config = dict(
    num_key_value_heads=12,
    head_dim=64,
    vocab_size=9319,
    norm_place='pre',
    parallel_block=False,
    doc_mask=False,
    dataset='wikipedia_en',
)
Each number is 128 + 24 x the weight over its row's rms, rounded and kept within 0 to 255. Layers, rows and columns count from 0. Numbers have three digits each. The size before them is the row's rms in percent of the matrix's.

# k: layer 7 attention key, 768x768, rms 0.0272, rows 730-767, columns 48-95
# q: layer 7 attention query, 768x768, rms 0.0279, rows 731-767, columns 48-95
# v: layer 7 attention value, 768x768, rms 0.0258, rows 704-726, columns 48-95
# o: layer 7 attention output (transposed), 768x768, rms 0.0233, rows 704-725, columns 48-95
k730 097:109135138085150111143148145147112102149099120101121105146126081130089111138145110079107151151158138134138114142093115138131158120141115156144138
q731 094:097159148126148128085158160165138154131119159152113111156169101141103112092102142141100098159145142119148162161142155147111111132109160127156123
k731 094:121089159166117113129121147158109169125109126092152132154119098144139137098145099138178147179107183122165151102134124142113113164154109118125169
q732 096:139138113135137172130108154128131118095157156134123138150133154155095100107141118136115138116139132109135109127155150116133130121133157145139147
k732 099:087099148173107111065118143077103118155110116100172170168101134145130124127157157156154127147156161128118180154138142117131133152141130116136113
q733 100:156109170183110106113141112152121154122133175151128104161109118119090122168102080131105080146155102156120168116151111069098164098126145136103153
k733 100:140102158179108135083132099153119153155104142160105118174142154114158115129114091191091079147128113139145158099149103082145146122090139152133166
q734 095:093114157133121115115139131126124111128109156134126112143154131164115097129108173154132128129119124077142125098093136128137149085088149138135134
k734 094:143087141131143112155112144155112103102101172134117129127134143182122118115122147134153061167162115088130114153149128121144163122132125102150143
q735 096:131129147101116115116133108159094104144113079115159124143148130137126110127127160121158109092139128125146130133170104122164147136129090120114126
k735 098:085175157106105156078104145120131158089135079160137102106185117089157104111107123160162130098134123152128149170110095131131125082130117115120113
q736 088:073140143119126137156124099155087167139160111140151097108136096119108132162112100127167135122117150160170161164124122168119160071116141131104116
k736 092:167125133149114153119116148127122144135154161135136141168113124180137150134086113158148139175132168137167122080143097167137138168131106102149139
q737 094:122131156089126134149084149139120132126102131163093092148147143151055094101171145107137138144119135108173108113133078110122087130133116144130147
k737 093:122121140145122135114117142098117110143089124125082082120098092097096092142162190125138115092144110118155156126134092122130132175142179101164151
q738 097:091130099090114108158109147113155115147123137114107087135141107141135104142148156129169130176074147144151088119126116104153090123115123130120122
k738 096:127125138128129152136106105081150120115130099146089114077147091086122109108146150122124103145113159165144141120173130149116108110157130136119103
q739 094:161108125128147166179124098124159107128138148096164127102141130114115136099134123109101105161170131154118174126106134120117126125153121095109110
k739 096:150110138099133145145160132120155159137144094099108146106150104114094096086096128157154128075122151117140151140086101118155097151120131143149143
q740 096:109104150167115144131119098174130105142131142103154118112112151131157112121154102096171160158120090130121096137104114113115124106151134153092157
k740 097:126104103161148140145124151116157135156087146136140165121134180084177138108124136160172134208094098161137110087131146133099152146116131154113119
q741 096:114144127144112092095100116097153137154142138105111090149072119130134121113104060061127090125126150134089142126114126117071109113106130103137170
k741 100:181108124137109111117133123101168159116140130135130132163127113101108141126092148119139112137111131107130119115147161127105115102143117089078149
q742 095:110111112156103169104134119162143154157123146123149129124139155160131144107181117132134101110100161141117111093139141085117093106099130109110126
k742 095:131093130113115083118153110182124087166129120094129103132098094104113154156177106138151139122156106128096163117134162094104110135123126120123097
q743 099:137136073148080161101161148091165171110137122115123140103123128083106101108096152120092113180132135092135096136091125158147151105101104122117110
k743 096:140148093134091146111153149167146138126114121129127131120112149118118111115170090178115106169110128118164171130111131127137129096123125119146149
q744 093:123083123145115148105133100146146141161106190144129134164108165088133110124157115085093153131153135110086108129130156168137141122076096156140170
k744 092:141079138129115104135151128117156128146140113110136101169084125104132117173088106141119170124116155125126145150136120147137096143163138139110125
q745 096:095106101151141107145135152137131116095154119095101139154114153128122067095071145168112139150153170153102104104117138137084103146092142142122165
k745 098:076167110113126108101120112157146123157138114149145162109116120126124140149116136115093159114085075135100131118113109091138082136115139143143119
q746 101:100143102124116102139129109153100091158184147081091146110118138143130134105097172102134135175107111172098120128133149119107130159138115128168138
k746 100:122169132121098120143143139096123140147117148113109132135168145125119151134141137098094164085097083107103111103176166110161124105126125153172109
q747 099:110145109152142131147106092165112088114162071145124138167151096104108158139118118144116128105142178129145150093147108116125128120085136159143101
k747 098:148155139095107159122125066089110137132171141133180154112165159156119150108143142107111139105143116106132113097112106147129154135140078132113132
q748 097:097118122170082113155122175080133115132114148117151131154102088111125163151102166119136124107128172108125151150161080115132139100181135137152153
k748 097:131092184151078125167154133127148113134180108117136095115123124082173122116136155127100115107121128134136143129127079115174113118121128174178109
q749 097:128105150101153102053135118133131141157140113156133093107117145171159133133119107110121152096115170126088123098111147094109139156148151149127120
k749 100:154143139148105139138124106137144122094112106128120133138115146134118159141085134164115172065131117103085162094125143147102109168155188138142156
q750 100:123090114150112181110125127127163140109120153141148110163100158150136120133103125108096133182140185118121104114150098093178090106137130117117079
k750 099:140136150123123151181152123139129110114137100147115097148076155149136104116099117133144101092171179147119130146146142128175113092143103097106082
q751 098:124099143116165128112121082116070149133123119100142117137153137162159141136155101143100125132118105094110089154140150135113104077135102150136141
k751 100:162142118075112140123138106102108117104113091121118107126104125124114130109151117140092100135141130170097104134117143159098120122141139156166127
q752 098:132147156161114083139108119126149117110091160128163139161145147110084143160145099104115138181139086124138102109117119148114090124142125164112141
k752 097:138104152175092123157134133118147107077116178115100114137107158126111155121137131134126122178128098162109099129164102134134147130141082169136154
q753 095:137135127152125088093127128103130158095103104179129144150140139118122159100161119129160119122158125139130163122108131172171088111089139102138135
k753 096:139126145111155117104166095116096145139122124142119159121132157123133151096119116104160138135155142107111109142166163138141093122136092144157105
q754 097:162148133126130148095160102168132116107081122089136111111106117153121114111112110110114141121100123122124089134123167125096132134087095121156115
k754 100:129149162146139098140165080150102135153135099105114090096133149130119148113115162121093084104105097097123112125153102140129141120090140162149092
q755 094:116142116103086142113093141089157139116118103139158125118108109138110132162099088133165103137117086126178121148152106113138109143124155099130145
k755 095:143152130167110128076159101096159117119106146129119083154111098121166093117114122135134137136154165130163086169143120108141076101106122128146115
q756 099:155159128110119134134147117142139135119116141154106162136102105119118101127147137155107118203095136112101124102139125140140105142107118128090125
k756 100:119142118142146136148160163157103156183142121146114111150148104115086110125098127157127157160095109146121135131137106122131091079135135148124149
q757 098:157138140105081164143113111149168119140137118170086134121144125127147120120135127127134108109094138102095126104161112090168165168148145147070094
k757 099:104140129090126126133111093119160124159146090177124156099123139078150137118156117139124090071144120137075110155148124129129114115156133161108111
q758 099:169137105121127146090164090105088104138121141126123116081144115153137086169115153140131148134124116090137113088112154145093187111101142082143135
k758 100:090148113122137126075153137116111118126121153113118143102143107156099132140131153104127109115110159099131117098137143129110177147141139126124055
q759 095:164140147103140093126106105125151122184126140080117148152112144107147105092134107119122109130164083122165151146163099115152164141113156085157149
k759 094:153138139115145133130086149146132115160165167090079162171143094134132120146102117126135185126125143172156095083150126140137178153080116100103147
q760 090:161102160130171092149125112097109117148128170101128111078153126130111147112115100126146122121124099128169091099099116108096107123134121139132107
k760 095:110157130139133152117133116092135165165101162132165112133147126147097129084149107081088162100098151123158151181073111121089100136162100132134126
q761 098:150152155122121145109071117162144143071124100161175099146112141199114155152113106167185095134131129157094140134162109130126123111133131114149099
k761 102:118101125146143119119092151147090129119115157119148100099145165139126112157148113121114133091114107099113084097146145144148126118118131141089143
q762 092:094137098135160159108079124121136153144139118145151129154099074135083096098143103152142145139122137134097112090117096119109130154124115105138159
k762 094:111142153084137111108089111131128138138093110113152102151146149182075093150102153124175130127155124070079136101135160146154138179111133114143133
q763 097:106172092126173119154161123167096155152138105118128096159160168111149128149168093152137130118112136111133131101151113123105129158076114138136151
k763 101:130179090114099135120160125079125118146133149108130159126132144110189117169108128140131122099130130102101172099128141107128149138110117136107171
q764 095:157108117123120168163119110134162104135136122123122111134098132162129155079146123119143102142132182099068130129142113087142126142112188109131157
k764 095:113167095127133108186129135100166118172144083111149153131108124103105120123164121120121127162178118104107100125150096131132159142131077132117127
q765 098:139116133124113145115107149115088126102153135174134114135159146101134111146127097110124139117157138104121134137137125111116094154140129132135134
k765 098:146166111091069111095138172095144134096107118159114156129106137078118134119128098110077140073147145119112161128083135126138095127118114137129081
q766 092:156112103136136152106112105157139139129128134135157109152123111092152154140174153089118173112103163078144166173121120151106073091153117144137150
k766 092:154158125158122108152128133156129140146113137105154127136119133122178140133130107143129165118081135079099160180166096128110108148101139147132096
q767 094:128123116103139091162117125136109122162137132097116149135092111140105134155123142092120106133119146125116120098186123139108114120127159074115177
k767 094:151116170150158146134175131111114172160116138121156123106072156153110143094119157087098137087130146135103127164162145133119110128130152127119134
v704 095:146121155135149084100115100125116094095126133158128126124131122146095159132141133104143081138097147133103125097143135101122139120106096114119087
o704 085:144130107130149144132133116161130100115138127086121146108129155090150106113132134183080109167120097086183115164096128143154145179184163103128129
v705 092:163176153154093144153116086093151135147104160120151094136139093128133120143089097105173128160123114118111118137150156107132093106111133140092107
o705 082:117119121117135113127140134144134132132170104144127139126119182109117125115114153120106113123128102160125109099093101160183145138159140095177128
v706 095:156137119117153104110131087128117131097169119121130116139134177127115178121095122164099121131119089098122101155116131120113181144184097088107095
o706 087:112150110147092057149160154127130112151146163142102133097138119118175082137149106147136112143099120127131122098110152151166092177095116126150161
v707 091:154112134134134145169123147081154121128149154100126129135137142160115124146142111155093172161100113200143133099112129102158123123138110165159136
o707 083:098136095167133150123119116133131134148146113166120101121120105110142132106133156089183121107167144106086134131141114125076141129064154171131151
v708 090:132120110125105093106142158109164139170152127141114099167115155112170097119155126132147099107087102137111092113137182118155122076116124148164088
o708 080:130119111115141100142087095170093067147136154104131111094156109130135156132116180157102183132130138123135131149125071115132116146128119103097148
v709 095:139133171113156095093109117098134078160145101152153128091125114126149127110091129097116124101097149163172098129120120099092109125122120094090144
o709 087:129131110142115147105155171146112170089102143155086149145084173110164111127138120136150090118123146061151144167121157135135158129152124139121093
v710 092:142107167148128158164142109129105118114170158090117106120068103108097156155136171112143126091162100136140078110108081101088138079126105110154106
o710 085:132168133112133089116098116136109117130102132169051127121168200095160087116147138125099079145106093114135161178102177129151106145159134111161106
v711 089:150163122138117109128075098106116121125160108142101157161096094143137101128087154124148138087124151079126123117129154132124174130157158145115118
o711 083:135099138124105100102131124117124127162134135089127113122185182151139160143157148130145158127117129155145142148153142176143069144121122097104152
v712 091:122121141133123121086079132115149114098120111153107153120116146074134167120164131123076135137125101072128103143161154125160159125166142162162121
o712 086:097097124144162101149127089125119123131148151106164147118125132099130135149105123108140122132114133160120150124116117169104104116127092146127152
v713 091:151127161139116163092157139139131131135082134133109146107134104133133126147110158137120157131165158133120144101119135110173087179097108131116146
o713 083:137110080118114102148119099155153148111126103125131126146103140154090110119101150098152105145140153136086137117162099158079151092154129115138090
v714 093:128138115127162163097108197148109136106134153135103130155134109104145119090138168145121132113143165160131154083110103120116131146115104141136163
o714 084:141132107116092097147100124175126099134123138111111101129159136138128070140133144145115095127146140115146120138127078148145140104126155081130113
v715 089:154088115164126097129099079119126124130131133151138139157132117088168135132114143149108100132129164090135127154111139139109179141168165175127147
o715 082:121157129114157095129117147143138125134137136133118121093156158130085124127118135132110151117115073094163109123104151178196103100153101087136144
v716 090:139135101174109135148144129108154162120157125151109123103143112148107124090116123152127163084110147144131096101108104097137117122098086117170138
o716 083:114142124125126118103137145114113129122129114159116093119090134114108159145135125114125164144118100126128141130147174147127136115162131099121118
v717 090:121105161106100132094139155127127129099125144116107142181092102109101118131158150118099149170127135182123139149140157090135073115144130156156105
o717 076:127131106142137142113140132103118148166126065118135150100111183142137083123110117137143107105108127100098106126139087163107180117099117086128109
v718 091:157146120133119126142119169117110143152122126173147146175109130152157095156104137089142090129150126096107133109100149145148144090091155164121137
o718 081:129115144135094113123134120097134106102115130092121092139123116151117146129086158172115162136151159152112129123155073114096108108153133104121133
v719 091:178130097154090132164114151115095113116124149141154099100161070143179172183082106177117148153122124146094153093139152139119148173099096106141151
o719 081:128124162108130118096156103121134154119107143165155153172099146143128092114157161111129093087144138155145123141125090158105130095154124138108104
v720 092:127145116123146164110140160156134136102142108085157159140121105109136148104136144143142180105158124162123100111140145149119137107149143120099172
o720 084:117104140124121110116122108160093140130139134145131126117121130145138113162150064139119115120131138148088124151119128144125114142126159136111080
v721 088:146102121152141149096161090104085150119145150133139170091130097079130145111090150103155155132157143152130103167166108138114175107143117120086172
o721 074:111158130138109086153133161133156118150139151154121116156115113169163099143167139120137090130139128158099121152083143131116124143118139158142115
v722 093:093179144176122107142122113168103176128126171161127138101102137172145074074114177111138142160137161137114135138134094161166105120106153163113140
o722 085:169116123140124158103093137129124119092123114135125099125159099115120161137113127120124131126120109091157116114153147112108137122131132145101143
v723 090:166130128097131119151153128115143124155136139085131153129133144099119128118126117123183151079130143155120101070147154095102136130101137088072153
o723 081:096069132118094106137126132149144075163135171168145137096130109136147130110133156123101128108103106075100127157110067168117111132157098116191126
v724 090:115147158136157159150161122153123116134141101122112107160140122098130094097115174132168120167157133145162116160094110158129118150122124142124164
o724 082:144114145139112115119132138103126124120083147158109158120134116143151129133161135120144147072148113091132129169123131129094119079131114112121117
v725 090:113099108127104145131113138138093104145123114102161146083134143110172097090146128114108152133124144130109119118135138118135146096166163102127151
o725 079:138122139162114109160140120153172129112078139188087132153139141155053164173124157104135116131123142146181116117144139123118151099108080129129138
v726 090:158129118142118105151112142099164120091163119117135152115127148108113124096169088166128155148118183091120092134114119104116110090112168141140103